Part of a small language model's weights: 2352 steps.
Each number is 50 + 12 x the weight over its row's rms, rounded and kept within 0 to 99. Layers, rows and columns count from 0. The size before them is the row's rms in percent of the matrix's.

# up: layer 5 MLP up, 768x192, rms 0.138, rows 71-106, columns 0-95
# down: layer 5 MLP down (transposed), 768x192, rms 0.108, rows 71-106, columns 0-95
up71 099:58 38 41 54 51 29 52 81 57 44 44 53 58 46 47 59 56 49 39 23 44 44 36 55 60 49 35 59 48 42 51 51 58 36 68 52 62 76 67 35 22 76 58 43 37 68 47 54 43 48 52 54 40 56 61 61 38 40 45 60 55 69 50 56 46 59 51 53 44 57 50 43 39 49 52 54 51 32 46 46 52 54 31 29 57 70 73 42 45 37 38 46 37 55 36 57
down71 103:53 75 50 59 47 50 54 44 59 53 32 64 41 52 44 67 47 50 47 32 63 36 31 25 56 51 48 52 54 39 45 66 42 79 34 37 47 37 59 48 63 43 24 53 51 50 49 44 40 36 67 53 19 51 46 43 61 37 59 45 49 61 48 60 61 55 28 44 35 35 62 46 42 56 48 49 51 45 32 31 46 38 48 38 45 47 38 42 74 55 47 67 35 36 57 55
up72 106:68 56 65 74 43 51 42 49 46 43 20 51 41 43 68 40 74 61 49 61 59 44 53 61 43 60 74 40 41 66 53 32 41 45 46 55 50 71 50 38 35 45 50 50 54 49 67 56 63 56 66 48 64 36 72 52 65 47 47 46 52 40 59 48 44 60 62 48 48 37 44 78 57 50 63 70 34 47 66 59 62 56 49 37 39 70 49 37 58 43 44 45 36 44 51 60
down72 101:30 55 28 51 44 56 63 46 67 36 75 48 50 56 47 55 66 47 51 62 37 49 48 47 48 51 31 37 64 38 36 51 51 40 49 35 59 44 59 24 72 32 40 60 54 46 54 27 53 65 53 61 63 60 33 37 39 63 46 34 43 70 47 56 56 42 28 70 39 47 55 23 42 52 52 66 45 57 49 53 12 45 60 52 54 52 65 45 74 50 36 47 53 60 63 60
up73 109:40 54 53 55 49 35 52 52 44 56 87 40 19 58 51 41 62 43 70 64 56 48 45 52 31 56 23 35 27 20 38 63 53 54 51 63 58 31 25 73 62 60 48 45 65 29 60 56 51 43 47 60 56 67 47 32 36 58 41 71 68 77 53 47 64 43 55 53 54 61 55 62 58 46 54 40 56 46 59 42 56 41 50 66 53 59 46 61 51 43 45 42 29 64 53 28
down73 108:40 53 65 65 48 60 54 45 33 50 70 68 44 57 41 33 44 43 56 38 48 28 63 43 58 32 60 61 24 43 56 47 53 50 31 60 37 53 29 72 39 58 52 41 40 55 49 51 89 44 53 56 41 59 50 36 75 56 58 52 36 52 69 50 49 46 62 49 66 46 46 44 46 64 47 64 33 63 47 53 60 66 41 27 72 47 49 57 41 65 51 29 51 41 57 34
up74 098:47 32 37 67 51 18 33 45 57 46 81 54 50 36 60 53 37 61 47 55 44 61 58 65 48 32 65 64 50 46 38 57 73 40 47 44 53 62 31 69 60 63 42 47 43 70 43 54 64 61 46 52 72 53 45 46 54 58 48 29 55 36 46 60 41 51 56 59 69 63 35 43 61 57 31 44 47 43 51 58 45 41 62 40 42 71 66 60 46 58 37 67 47 62 68 45
down74 096:56 64 53 42 58 40 46 70 61 36 30 34 41 65 38 48 48 44 62 52 54 46 45 47 50 64 70 42 75 58 45 46 28 35 49 53 57 49 51 44 45 42 72 64 54 42 58 45 58 46 39 59 48 53 36 43 58 67 65 50 62 52 45 37 66 57 44 43 59 55 43 41 70 47 65 75 53 40 43 32 47 34 30 43 42 27 17 61 63 45 17 30 42 49 42 64
up75 098:51 53 57 72 51 57 32 68 67 49 35 43 53 49 56 28 44 70 45 27 64 42 64 44 32 56 44 57 58 53 33 37 67 62 59 72 62 39 60 50 55 57 52 57 49 55 42 64 31 62 54 55 65 36 53 46 30 27 75 48 54 58 67 41 29 45 57 73 67 33 50 41 59 42 73 65 57 67 76 49 54 37 49 66 50 44 43 47 62 37 59 55 34 55 52 46
down75 104:52 60 42 39 40 46 64 55 36 56 42 61 39 42 46 74 40 56 58 54 44 46 43 31 45 61 51 60 52 41 51 56 44 58 47 42 42 48 55 66 49 45 61 71 63 60 40 62 57 58 46 62 31 54 65 49 51 39 63 42 49 46 51 42 41 53 55 48 51 60 28 50 48 37 48 63 58 29 61 42 33 47 52 75 64 61 60 57 54 41 67 41 52 47 53 66
up76 101:56 32 45 46 42 54 57 53 50 38 42 42 61 44 58 34 46 41 47 59 58 60 62 53 46 49 62 59 61 43 38 79 50 36 63 33 31 36 75 27 53 38 42 45 53 11 56 38 36 38 69 89 47 65 63 45 42 47 53 53 62 46 66 54 74 61 58 44 61 25 50 51 49 20 33 42 67 38 56 42 52 61 35 54 37 42 49 38 41 48 41 39 66 53 58 54
down76 102:53 45 49 46 49 59 52 55 53 52 43 57 39 53 58 52 42 56 45 39 70 58 43 47 71 49 57 57 52 60 79 30 46 55 48 47 71 55 39 58 60 49 45 55 64 64 32 57 52 66 60 42 69 46 40 50 66 36 61 65 14 61 45 32 67 50 45 71 43 42 45 59 45 58 47 49 59 32 34 62 55 48 66 66 44 67 62 53 53 43 57 63 46 58 54 33
up77 102:52 23 52 62 47 45 56 44 59 45 69 59 33 51 54 45 76 51 32 45 55 66 46 24 54 57 37 61 49 47 43 40 65 56 33 42 49 54 47 61 47 56 44 44 52 66 55 61 68 61 51 63 43 63 21 50 60 45 57 37 53 26 53 65 19 37 61 34 43 57 35 47 44 61 64 62 62 54 50 46 59 42 40 38 31 63 58 52 38 39 71 46 52 41 31 32
down77 092:65 47 40 46 52 70 48 35 56 44 44 54 69 59 72 70 44 50 56 43 60 61 44 45 56 49 68 39 50 66 55 39 51 33 31 44 32 51 36 68 29 38 36 60 46 59 72 42 59 16 59 68 46 45 39 70 64 56 26 69 41 52 41 42 50 35 55 46 43 42 41 48 29 56 43 40 52 54 49 50 60 45 82 44 49 31 40 57 61 51 33 60 58 40 55 56
up78 110:51 53 51 52 51 30 48 57 72 47 51 61 47 49 74 53 40 43 45 53 67 47 58 65 62 42 62 49 60 51 49 39 81 33 49 40 72 33 25 43 73 77 61 37 66 56 47 67 32 52 65 40 65 60 60 62 53 54 41 35 35 60 53 31 56 30 59 67 40 60 48 60 38 40 25 59 68 41 61 48 48 58 71 24 45 39 37 41 53 56 53 52 48 28 58 58
down78 109:64 56 33 49 54 39 47 59 37 28 32 57 53 41 39 76 49 36 34 38 40 46 44 57 40 56 60 22 50 46 58 47 44 46 58 46 43 63 53 29 34 51 46 41 59 42 65 46 48 40 42 59 35 47 50 51 47 54 51 52 50 42 52 58 51 57 37 41 61 37 33 42 31 56 63 47 69 55 57 33 44 34 43 30 60 43 37 50 60 47 60 65 41 49 75 25
up79 105:57 48 56 49 42 46 64 38 56 72 55 29 51 47 57 40 60 26 59 37 61 64 57 34 56 43 47 42 44 52 40 39 41 55 53 42 40 59 55 49 46 56 35 68 68 35 29 51 57 54 34 43 26 63 62 49 34 53 63 68 45 45 58 51 31 56 33 42 59 36 55 61 37 42 41 44 48 45 49 45 23 55 68 58 41 67 49 37 39 39 36 57 52 78 63 68
down79 101:50 54 65 33 36 50 24 35 47 54 60 32 85 18 56 65 60 50 49 40 59 60 56 40 44 31 50 43 45 35 37 50 70 53 53 48 38 40 57 62 38 52 67 41 39 37 44 50 61 47 45 73 37 51 32 54 43 44 61 60 56 62 40 52 53 53 65 58 58 63 31 46 48 48 24 52 46 55 53 43 54 44 46 47 52 42 61 40 66 73 48 68 40 54 48 65
up80 086:41 35 59 63 52 58 69 63 54 44 70 50 28 39 51 58 39 40 45 56 53 41 48 69 71 35 46 56 29 42 35 93 54 64 45 46 36 48 45 71 53 35 33 44 48 56 56 59 63 36 53 55 56 73 64 35 63 37 48 46 38 52 50 49 25 55 23 54 44 56 49 60 72 50 45 45 55 49 49 53 62 60 36 45 69 50 58 70 55 56 44 64 20 63 64 38
down80 097:49 48 42 43 46 54 64 56 55 51 47 62 59 58 50 43 50 62 29 73 52 33 52 53 55 51 62 32 72 41 61 54 28 56 52 38 50 33 35 38 55 38 44 43 41 35 51 38 58 58 41 70 37 48 35 46 61 57 59 42 46 40 80 68 65 52 55 27 61 48 36 28 30 80 56 52 72 50 51 56 39 70 37 56 57 43 47 59 52 58 33 56 73 77 46 33
up81 099:58 35 69 31 45 58 49 37 58 36 51 60 49 25 70 54 69 57 51 52 46 43 57 58 82 63 45 81 32 47 47 60 41 27 58 31 50 40 25 70 48 68 32 51 49 42 26 37 49 61 64 65 32 73 63 59 50 65 54 29 53 26 41 57 50 51 55 36 42 79 47 65 38 58 40 58 39 50 38 52 47 27 64 45 53 33 72 45 49 56 56 59 54 52 64 56
down81 106:53 45 53 53 59 28 47 27 54 55 58 46 39 57 59 60 59 54 53 67 46 54 42 45 41 47 58 52 28 23 60 33 59 60 45 54 58 47 71 48 51 44 43 45 58 35 48 53 52 60 30 32 35 88 54 46 54 29 49 39 50 57 44 46 74 53 54 62 43 51 44 59 47 59 20 42 42 52 50 39 41 68 44 47 63 28 60 33 45 56 50 43 70 54 66 50
up82 097:46 67 61 41 58 42 46 54 81 53 54 49 33 56 64 46 53 17 44 65 47 58 68 70 58 60 76 46 60 42 75 30 44 55 32 44 23 35 39 53 23 33 53 58 63 65 44 63 41 47 30 32 43 50 60 42 52 62 55 40 58 49 33 52 65 53 54 61 70 57 47 52 59 33 51 66 61 46 44 59 53 38 36 37 41 55 67 43 71 66 42 46 67 67 48 57
down82 096:42 30 60 54 50 50 62 41 44 58 41 46 50 45 35 59 53 73 67 51 44 65 76 45 61 48 30 64 64 64 45 51 41 54 38 34 52 47 46 45 53 36 52 66 53 45 78 50 58 42 60 31 66 71 24 54 47 60 53 40 33 79 61 62 56 42 47 49 30 30 65 76 44 43 32 59 81 54 56 48 49 53 52 74 43 19 42 52 39 67 58 46 33 54 37 45
up83 095:55 61 56 49 39 49 48 37 41 36 58 49 56 66 45 59 38 51 67 50 66 54 55 51 31 28 53 39 46 62 50 25 56 72 61 34 46 59 64 31 55 34 49 60 56 51 44 52 44 52 70 64 21 52 45 22 33 59 59 42 44 67 54 42 35 32 23 70 38 54 65 69 47 51 25 49 49 67 70 49 76 55 41 52 55 42 44 45 53 73 65 57 48 27 49 52
down83 101:49 65 55 35 44 58 36 37 60 40 43 38 64 64 39 32 32 46 62 25 35 51 41 59 63 48 44 49 42 49 30 42 49 52 66 51 44 61 58 42 34 62 65 52 73 34 52 47 63 56 52 64 65 47 42 47 46 68 68 62 36 67 53 50 54 76 57 48 53 63 58 48 43 55 54 51 49 36 59 54 17 61 52 59 37 70 53 60 49 41 46 34 65 48 59 56
up84 104:49 36 57 41 40 68 52 42 50 54 43 51 46 39 46 72 54 29 53 45 62 61 48 52 64 35 55 66 55 58 38 55 46 52 68 18 51 57 40 39 49 49 44 52 52 46 41 47 72 56 49 70 57 45 29 45 34 20 41 59 46 69 51 71 43 54 49 61 59 51 69 45 39 80 35 30 13 58 46 55 59 51 55 37 44 61 51 42 45 39 40 61 62 30 34 73
down84 108:76 37 41 57 28 33 50 20 52 64 44 51 70 46 45 44 56 74 39 63 65 34 54 37 43 70 64 46 50 42 34 56 38 67 43 63 44 41 67 75 59 37 40 36 64 59 59 61 50 60 64 41 49 49 69 46 37 68 50 35 39 45 39 42 49 55 51 58 37 40 56 46 33 50 47 48 75 63 61 46 31 41 42 72 31 53 52 44 72 65 50 59 32 71 60 70
up85 096:49 63 49 63 37 38 38 44 48 42 37 38 50 52 36 33 72 51 47 30 73 32 49 43 63 67 32 50 59 24 71 63 21 69 49 56 62 62 42 67 34 38 41 43 23 56 32 43 42 89 38 64 48 45 48 60 53 42 60 41 37 49 41 45 66 53 40 37 48 36 51 35 65 69 39 48 46 46 58 35 46 53 68 60 48 51 45 69 55 34 40 61 61 63 45 50
down85 088:49 45 46 64 48 33 47 35 37 49 49 62 39 12 56 64 78 64 46 46 55 45 68 43 51 55 50 73 57 59 36 54 47 23 56 52 69 37 55 52 62 43 49 50 47 56 43 65 79 25 50 40 54 50 62 61 21 44 59 32 40 59 49 50 48 66 40 45 51 58 65 49 54 38 55 40 54 34 51 57 34 64 31 71 45 66 44 55 54 34 39 55 38 86 50 41
up86 098:79 60 63 58 82 42 59 42 45 62 27 46 46 72 61 45 48 55 60 27 46 46 66 51 58 49 53 59 52 57 59 52 44 39 55 35 48 21 47 44 61 21 37 55 27 66 70 59 52 69 56 51 48 66 52 50 54 69 59 55 54 52 49 72 41 57 50 55 35 57 56 51 46 60 58 58 32 46 43 76 40 30 40 31 51 61 54 58 44 48 38 50 52 45 67 43
down86 101:53 48 50 55 48 59 63 28 35 36 42 42 78 67 40 22 50 55 43 59 70 40 48 49 44 72 52 58 51 57 80 44 56 35 26 61 63 58 31 52 45 39 46 54 72 22 48 67 45 40 38 46 33 35 48 50 55 50 49 40 40 37 61 28 48 28 53 54 58 37 56 39 31 65 55 49 40 58 62 72 39 43 80 35 37 49 48 51 61 57 43 55 35 62 44 56
up87 105:35 63 39 39 35 66 40 51 32 52 67 39 61 43 65 35 57 60 54 44 61 38 41 38 65 50 49 38 63 45 46 44 66 49 62 34 60 37 41 60 40 56 43 46 31 51 54 50 55 36 50 45 67 53 38 59 47 30 43 55 72 40 38 57 57 40 54 25 38 43 69 61 56 49 67 45 48 39 53 67 59 56 59 46 44 57 55 42 60 21 56 94 62 51 47 34
down87 103:46 43 65 62 49 46 47 58 36 57 42 58 46 30 60 50 37 56 43 60 55 40 49 52 57 56 41 61 57 44 48 54 41 44 56 46 56 74 35 51 58 75 54 57 39 67 48 52 78 47 40 52 57 58 00 50 65 50 51 66 71 50 47 55 38 54 57 63 52 49 40 55 40 70 59 45 52 38 57 61 59 62 27 60 44 50 61 57 50 55 58 56 67 60 48 38
up88 099:78 46 67 42 40 38 33 17 48 35 59 34 62 61 35 50 59 50 24 40 25 57 56 71 38 52 54 45 59 57 68 60 71 56 59 41 74 50 31 50 43 43 66 44 52 31 59 49 36 47 59 46 58 22 42 76 54 68 44 73 38 43 51 52 58 44 41 59 68 61 58 58 68 52 33 36 40 31 38 46 38 44 51 71 57 60 58 43 53 51 29 44 55 62 79 51
down88 105:73 47 59 46 54 42 59 57 56 79 37 46 47 35 38 52 48 26 89 29 72 63 42 41 53 63 44 45 50 61 54 37 17 25 55 59 49 46 76 42 55 81 56 58 50 19 27 62 48 42 61 46 38 49 48 43 48 39 57 50 43 55 37 42 28 55 44 42 41 39 40 56 45 51 61 44 68 59 50 24 62 50 49 66 42 47 47 53 61 38 78 44 57 46 57 66
up89 094:56 74 34 56 47 40 47 56 52 55 40 52 52 44 47 35 42 58 62 27 27 44 56 53 21 54 37 17 48 47 61 41 64 50 65 49 68 50 50 39 45 24 38 50 52 69 57 39 45 45 48 34 43 57 36 35 48 64 45 56 62 30 59 54 43 64 52 37 56 49 52 46 64 43 70 43 58 78 37 54 73 54 63 42 52 67 52 55 21 59 43 46 35 62 35 53
down89 084:45 53 57 57 39 64 64 42 42 38 54 38 38 57 47 52 50 63 58 59 51 60 41 58 54 33 52 62 65 48 45 61 29 67 43 32 77 46 65 38 41 43 70 42 41 45 42 28 47 49 36 64 48 49 52 61 44 55 79 67 62 63 42 49 77 36 46 53 60 46 50 67 47 53 65 64 55 41 42 51 51 54 47 48 53 53 38 31 54 56 61 68 57 26 40 53
up90 102:55 49 47 41 46 50 30 45 69 65 47 75 36 45 54 39 38 60 56 59 55 43 41 41 42 65 72 34 40 62 77 33 33 45 46 36 51 58 38 36 57 40 52 36 66 46 46 65 83 26 45 52 64 53 68 51 48 10 49 47 43 39 67 53 63 33 36 56 74 39 56 55 37 43 36 53 47 56 60 75 62 42 52 22 47 42 56 51 20 56 51 55 43 43 58 57
down90 091:48 67 53 72 65 51 62 12 47 75 50 37 52 45 53 41 52 64 69 42 50 64 77 60 55 43 63 50 45 55 35 41 48 62 57 64 39 47 52 57 61 49 79 47 37 57 53 66 34 76 67 47 31 41 52 45 49 57 50 35 32 43 58 59 55 63 45 62 32 71 41 50 38 58 36 37 45 76 39 57 54 41 59 52 42 54 65 53 68 71 61 66 60 45 81 39
up91 101:55 66 50 46 48 33 36 42 31 49 52 65 59 62 34 58 26 33 40 59 71 44 67 38 62 65 52 71 73 55 63 58 57 60 53 41 44 45 55 62 56 37 60 43 21 37 57 51 67 49 64 55 29 38 76 60 51 42 38 59 41 55 63 49 70 40 53 73 44 50 47 45 41 50 50 47 21 45 52 32 74 49 40 44 42 56 38 66 49 56 50 45 35 39 49 41
down91 102:53 58 46 47 35 53 53 64 47 62 35 54 41 38 52 52 53 59 52 66 30 53 37 50 47 52 35 59 45 46 52 54 49 53 41 46 52 42 65 50 48 60 43 32 69 35 57 54 49 51 53 48 57 64 46 51 41 49 47 39 73 59 62 57 46 54 41 50 64 58 52 45 60 31 74 70 51 54 45 57 43 59 47 72 44 68 38 44 46 42 42 31 59 53 46 55
up92 102:44 54 54 46 52 63 65 48 70 24 59 62 41 36 56 40 44 44 35 72 39 66 59 32 68 61 30 50 67 46 59 47 36 38 70 57 63 54 21 41 62 54 63 53 41 49 46 39 44 46 50 44 53 64 48 53 50 44 56 51 55 52 55 35 34 60 34 32 38 57 44 64 36 50 49 54 74 34 57 50 57 54 49 54 47 59 53 68 50 57 59 62 40 41 58 53
down92 100:43 58 59 60 51 58 64 23 43 58 36 69 61 50 63 24 54 52 54 67 50 43 53 34 36 39 53 63 35 58 57 52 41 27 67 74 50 59 34 45 38 44 56 48 43 65 77 60 39 18 47 45 46 34 51 59 51 65 55 47 63 31 32 52 35 09 48 49 67 52 57 43 43 73 50 59 51 43 54 55 61 32 54 54 51 55 60 66 66 24 33 57 45 39 40 54
up93 096:50 46 31 39 44 41 33 74 44 64 45 37 50 47 44 22 53 69 54 38 65 51 67 49 44 62 40 53 59 25 56 58 50 54 69 58 53 51 52 41 58 38 76 61 62 51 56 59 50 64 64 43 50 70 61 56 29 55 56 47 49 38 31 43 39 36 53 41 42 53 60 62 66 50 62 65 46 70 41 68 24 35 64 45 54 46 25 64 49 37 48 38 46 40 37 34
down93 097:57 32 62 42 39 44 51 51 28 59 52 56 49 71 52 44 54 49 65 36 44 45 46 37 63 13 37 33 30 49 57 35 59 29 53 46 58 32 63 49 52 64 46 51 75 72 54 73 26 14 51 41 55 55 47 23 48 51 55 59 45 79 42 61 55 51 46 42 61 50 49 44 50 55 53 49 49 54 44 60 59 40 39 42 58 54 44 60 32 64 32 42 64 43 63 72
up94 097:59 47 40 48 62 59 45 45 56 51 44 48 69 55 46 55 35 49 42 73 66 48 44 55 48 54 64 41 57 54 57 54 64 55 56 63 36 62 53 68 47 35 51 32 53 38 59 46 47 45 66 52 65 53 69 51 36 62 77 49 51 35 48 39 56 64 45 38 57 47 33 67 56 40 38 21 40 46 47 52 43 30 54 51 62 66 43 42 39 70 46 67 52 31 55 49
down94 094:45 42 22 41 41 46 22 40 63 51 38 68 34 46 44 47 64 52 47 21 46 34 54 34 56 52 40 61 43 37 53 42 45 41 67 22 75 76 57 46 57 41 68 45 47 61 53 55 30 44 55 50 46 33 42 36 76 36 59 35 48 61 38 62 56 50 57 74 63 41 50 54 43 42 53 57 44 35 71 36 49 39 66 56 53 65 72 48 58 43 51 53 50 33 41 73
up95 089:58 38 50 54 61 46 54 50 34 45 61 56 70 48 30 55 39 44 62 53 44 53 72 65 51 55 42 30 37 62 57 45 73 51 47 49 63 53 41 47 59 54 37 42 49 49 52 50 49 48 63 53 43 49 55 54 46 63 66 29 39 38 41 58 69 39 29 56 59 66 45 37 47 61 38 42 59 40 39 69 69 57 65 43 45 40 20 55 43 47 39 54 21 50 51 40
down95 091:44 48 49 58 43 56 47 44 56 51 41 33 30 57 65 50 41 61 46 77 42 50 42 53 40 75 36 38 44 66 67 36 61 39 43 55 76 44 50 55 60 57 28 49 74 54 61 40 34 54 52 43 52 36 72 20 60 39 43 44 56 44 66 51 62 57 62 39 34 55 47 50 47 44 59 76 41 61 32 42 38 69 62 50 56 47 49 47 48 60 45 45 57 66 47 42
up96 102:54 47 48 42 49 58 45 55 58 36 30 41 39 67 60 41 44 51 23 27 42 68 73 50 58 55 62 58 38 49 61 66 46 50 45 40 43 69 59 52 50 52 39 35 56 44 60 48 68 38 52 45 59 56 45 48 65 70 72 71 82 46 45 35 55 45 63 44 55 58 36 48 41 67 53 25 31 62 53 36 57 56 82 64 38 50 52 67 24 55 48 71 40 38 31 41
down96 108:54 48 29 46 56 56 54 44 47 50 62 70 49 55 34 44 65 37 53 69 71 39 65 48 67 35 31 63 63 67 44 56 67 40 45 48 29 73 63 53 52 59 77 65 25 33 70 55 47 63 63 33 61 49 52 42 40 51 53 47 51 49 32 48 38 58 65 30 45 51 61 71 48 45 55 43 51 52 53 37 58 58 44 42 55 51 55 62 41 60 40 41 70 60 33 46
up97 090:47 51 36 54 45 48 57 66 45 54 32 55 44 63 44 65 51 46 28 39 68 56 53 46 50 53 48 34 65 60 39 37 65 68 43 35 51 67 43 52 54 49 42 47 56 49 62 38 34 59 66 50 30 55 50 40 54 55 44 70 55 25 67 38 30 75 24 44 59 54 42 39 45 60 66 45 36 71 48 57 42 34 33 59 44 46 55 68 51 33 65 62 47 37 46 57
down97 094:43 33 25 52 54 47 39 60 45 58 61 36 59 37 31 38 74 55 61 65 45 42 50 60 58 72 38 35 42 70 42 68 24 36 60 45 38 50 60 52 42 39 44 57 58 59 63 77 66 47 37 32 49 41 37 43 52 66 70 49 38 57 26 55 58 35 61 70 36 51 49 57 75 56 54 60 58 33 50 50 31 55 60 48 45 36 32 30 37 47 46 51 58 56 41 63
up98 101:38 46 69 48 49 56 59 47 33 37 52 34 32 47 39 47 58 65 44 47 78 65 58 33 53 64 48 62 73 73 48 53 58 36 67 32 60 63 39 46 44 58 71 56 45 42 47 43 59 65 45 35 63 60 59 34 15 60 62 44 54 55 70 18 46 60 64 59 55 35 45 64 38 56 35 46 49 61 53 52 43 38 62 61 51 42 63 45 28 46 52 41 33 43 53 75
down98 105:63 53 52 57 46 59 55 56 55 51 54 48 42 51 39 52 48 46 30 56 52 33 39 40 34 41 47 35 42 38 59 45 60 33 35 35 30 52 59 45 66 60 47 61 49 31 60 51 53 33 55 63 55 44 34 71 51 61 42 58 41 51 44 49 51 50 43 50 40 42 22 42 57 52 77 18 53 70 52 77 26 44 53 48 31 52 39 52 76 48 45 66 68 64 42 38
up99 099:53 54 45 54 55 54 34 52 69 47 48 55 76 48 68 39 22 64 36 43 58 50 48 68 45 56 66 54 38 44 40 39 43 50 40 30 57 43 60 42 42 44 38 25 47 67 47 35 57 47 41 56 46 48 59 56 38 50 57 54 42 56 47 30 47 39 51 64 47 55 59 70 34 48 24 33 31 47 60 63 27 45 59 67 34 67 46 60 40 47 50 29 53 42 44 58
down99 105:54 53 52 48 54 64 41 65 54 44 41 54 50 72 36 51 39 50 50 48 45 57 41 42 44 47 50 56 54 21 34 46 52 56 40 64 68 65 57 29 48 42 52 36 60 71 33 58 64 29 55 52 50 67 14 41 64 47 43 56 86 55 62 39 46 41 24 51 37 31 49 65 62 40 45 49 50 74 69 52 50 61 49 34 46 60 62 65 60 46 53 41 60 41 49 45
up100 104:54 41 52 45 63 54 34 39 42 41 52 37 59 72 49 48 58 49 64 50 47 61 44 61 83 43 40 58 21 51 34 45 67 38 51 64 71 66 38 50 32 47 54 58 43 60 39 51 70 42 65 44 60 48 38 54 36 57 58 63 48 43 44 47 53 31 39 59 66 45 57 49 55 21 44 38 57 55 76 43 42 51 43 49 43 53 26 56 54 72 55 64 49 60 84 62
down100 102:47 45 40 40 46 44 62 66 46 57 38 69 44 73 33 48 65 43 48 48 40 30 54 48 30 63 42 30 62 47 62 42 53 30 51 51 25 56 42 41 52 51 24 17 54 62 48 58 60 25 37 47 57 53 57 39 62 85 55 68 22 35 60 52 51 57 30 51 69 37 50 50 46 64 41 34 38 55 48 60 60 46 76 54 63 51 56 52 33 48 50 36 40 54 49 39
up101 105:44 50 63 51 51 69 69 55 79 45 55 37 42 52 51 52 61 61 55 37 58 44 55 57 53 52 43 60 54 45 53 56 46 44 52 36 67 41 41 55 53 42 43 48 69 42 79 42 52 52 49 52 51 52 50 46 38 57 44 39 45 54 55 55 45 43 55 61 51 36 64 41 51 71 33 20 57 38 37 30 52 65 52 40 48 42 71 44 67 58 46 27 38 39 26 51
down101 099:31 47 38 34 55 51 57 54 49 38 55 48 58 38 62 49 76 67 32 50 40 59 63 45 55 60 55 63 49 52 72 45 56 60 45 64 69 68 55 48 37 41 69 53 13 47 37 68 56 31 52 50 57 53 47 59 54 37 60 59 59 48 45 26 26 37 39 46 55 35 39 47 44 45 31 49 43 54 56 42 35 48 67 45 48 64 45 43 50 36 59 40 34 32 46 35
up102 100:39 40 63 49 39 51 57 34 52 67 73 51 43 34 65 45 58 44 66 47 68 44 56 47 46 68 57 56 47 34 67 75 49 48 48 57 26 59 41 75 62 47 55 73 71 51 62 50 40 34 55 58 70 43 71 40 77 53 68 53 45 62 34 60 47 64 60 37 39 68 49 41 56 54 49 32 62 56 54 59 52 44 48 66 37 42 53 40 52 53 45 64 62 38 51 53
down102 110:50 54 54 65 18 50 65 49 59 71 60 44 55 57 38 33 56 49 54 43 49 47 64 74 55 46 58 41 31 38 45 57 54 55 36 51 37 48 49 40 36 51 53 56 65 66 49 66 23 57 42 89 67 41 37 60 50 75 50 55 44 45 37 60 38 48 57 41 42 56 48 59 54 35 45 46 40 57 52 30 47 41 46 63 54 38 35 54 48 60 46 53 49 65 70 59
up103 106:37 49 60 46 48 31 40 46 22 40 75 34 53 55 63 55 62 46 83 46 51 47 54 43 59 55 51 56 52 56 51 65 37 50 41 57 50 71 49 54 50 49 43 50 80 49 31 42 51 44 60 78 39 55 24 81 48 65 64 69 55 73 54 46 39 49 38 49 25 43 44 49 58 66 51 40 41 43 63 50 41 24 37 48 39 43 65 52 32 40 69 53 35 58 52 59
down103 100:46 41 41 66 67 54 49 42 41 37 50 29 45 54 54 69 50 42 73 52 43 56 48 70 52 48 61 42 55 65 56 51 37 61 53 50 37 38 57 56 48 33 54 34 31 48 29 58 40 31 48 53 40 66 35 47 67 29 61 37 40 22 61 45 54 66 43 57 52 40 38 64 44 47 39 41 39 54 36 50 34 64 60 79 32 48 45 48 45 47 81 66 35 55 45 65
up104 102:46 54 50 40 13 62 58 47 46 44 36 35 56 62 44 80 59 58 47 56 47 58 49 30 63 63 38 46 66 51 58 76 54 64 35 52 58 53 54 71 44 57 43 63 36 52 46 59 51 54 37 36 68 47 45 34 43 47 47 60 41 43 39 33 64 71 53 60 40 39 53 27 45 47 73 80 31 52 58 26 61 50 44 54 30 64 44 61 63 57 44 77 43 47 50 50
down104 100:73 52 38 53 58 45 52 47 58 50 66 53 47 50 54 42 46 77 47 44 60 51 53 77 29 31 47 54 54 53 51 67 63 31 45 35 62 39 51 61 48 51 49 47 68 50 54 41 65 45 42 47 61 57 60 65 42 81 61 38 29 64 41 39 55 50 53 39 59 42 71 60 40 28 59 59 59 50 64 38 21 65 50 38 51 81 54 74 46 42 56 40 64 51 63 47
up105 103:43 56 42 48 44 67 81 55 54 49 49 61 69 51 54 47 48 37 36 34 55 42 60 50 56 31 48 45 61 40 57 34 37 75 43 50 44 56 35 52 68 38 44 44 52 36 49 30 61 46 75 65 70 72 50 47 41 46 54 45 68 58 50 43 35 66 40 52 33 54 48 42 50 66 37 50 50 49 45 52 61 39 55 51 42 33 47 57 61 37 56 50 49 53 52 80
down105 103:62 45 73 72 48 69 60 21 52 66 41 37 46 63 55 42 33 44 46 48 59 58 28 39 50 60 52 30 43 43 54 48 56 34 63 55 55 42 62 41 33 50 64 52 42 54 74 26 54 77 45 47 40 31 42 47 85 57 43 35 43 41 33 53 57 43 47 55 41 31 63 42 37 47 67 50 59 56 23 65 62 36 49 50 67 39 54 55 37 41 37 58 48 38 49 26
up106 108:51 31 47 42 24 47 64 75 57 50 59 49 41 55 46 61 38 45 51 38 54 41 60 60 63 46 70 71 37 49 47 47 52 51 56 45 43 45 62 55 31 59 46 24 49 57 42 58 49 58 92 64 70 49 58 69 33 48 52 50 34 50 49 77 46 40 62 63 30 38 31 61 60 46 35 61 51 57 54 50 52 37 41 36 57 67 32 59 33 60 39 64 53 37 35 51
down106 103:45 51 47 57 42 56 47 67 49 76 15 44 58 39 67 34 44 53 44 53 32 60 34 30 35 58 47 18 65 58 47 55 44 50 48 52 56 42 36 66 36 28 40 37 54 52 58 58 55 48 39 56 40 75 49 49 69 41 63 48 41 34 76 72 24 74 63 41 51 52 18 67 68 54 52 54 44 38 58 64 42 58 59 65 62 33 44 37 40 44 74 64 54 52 53 38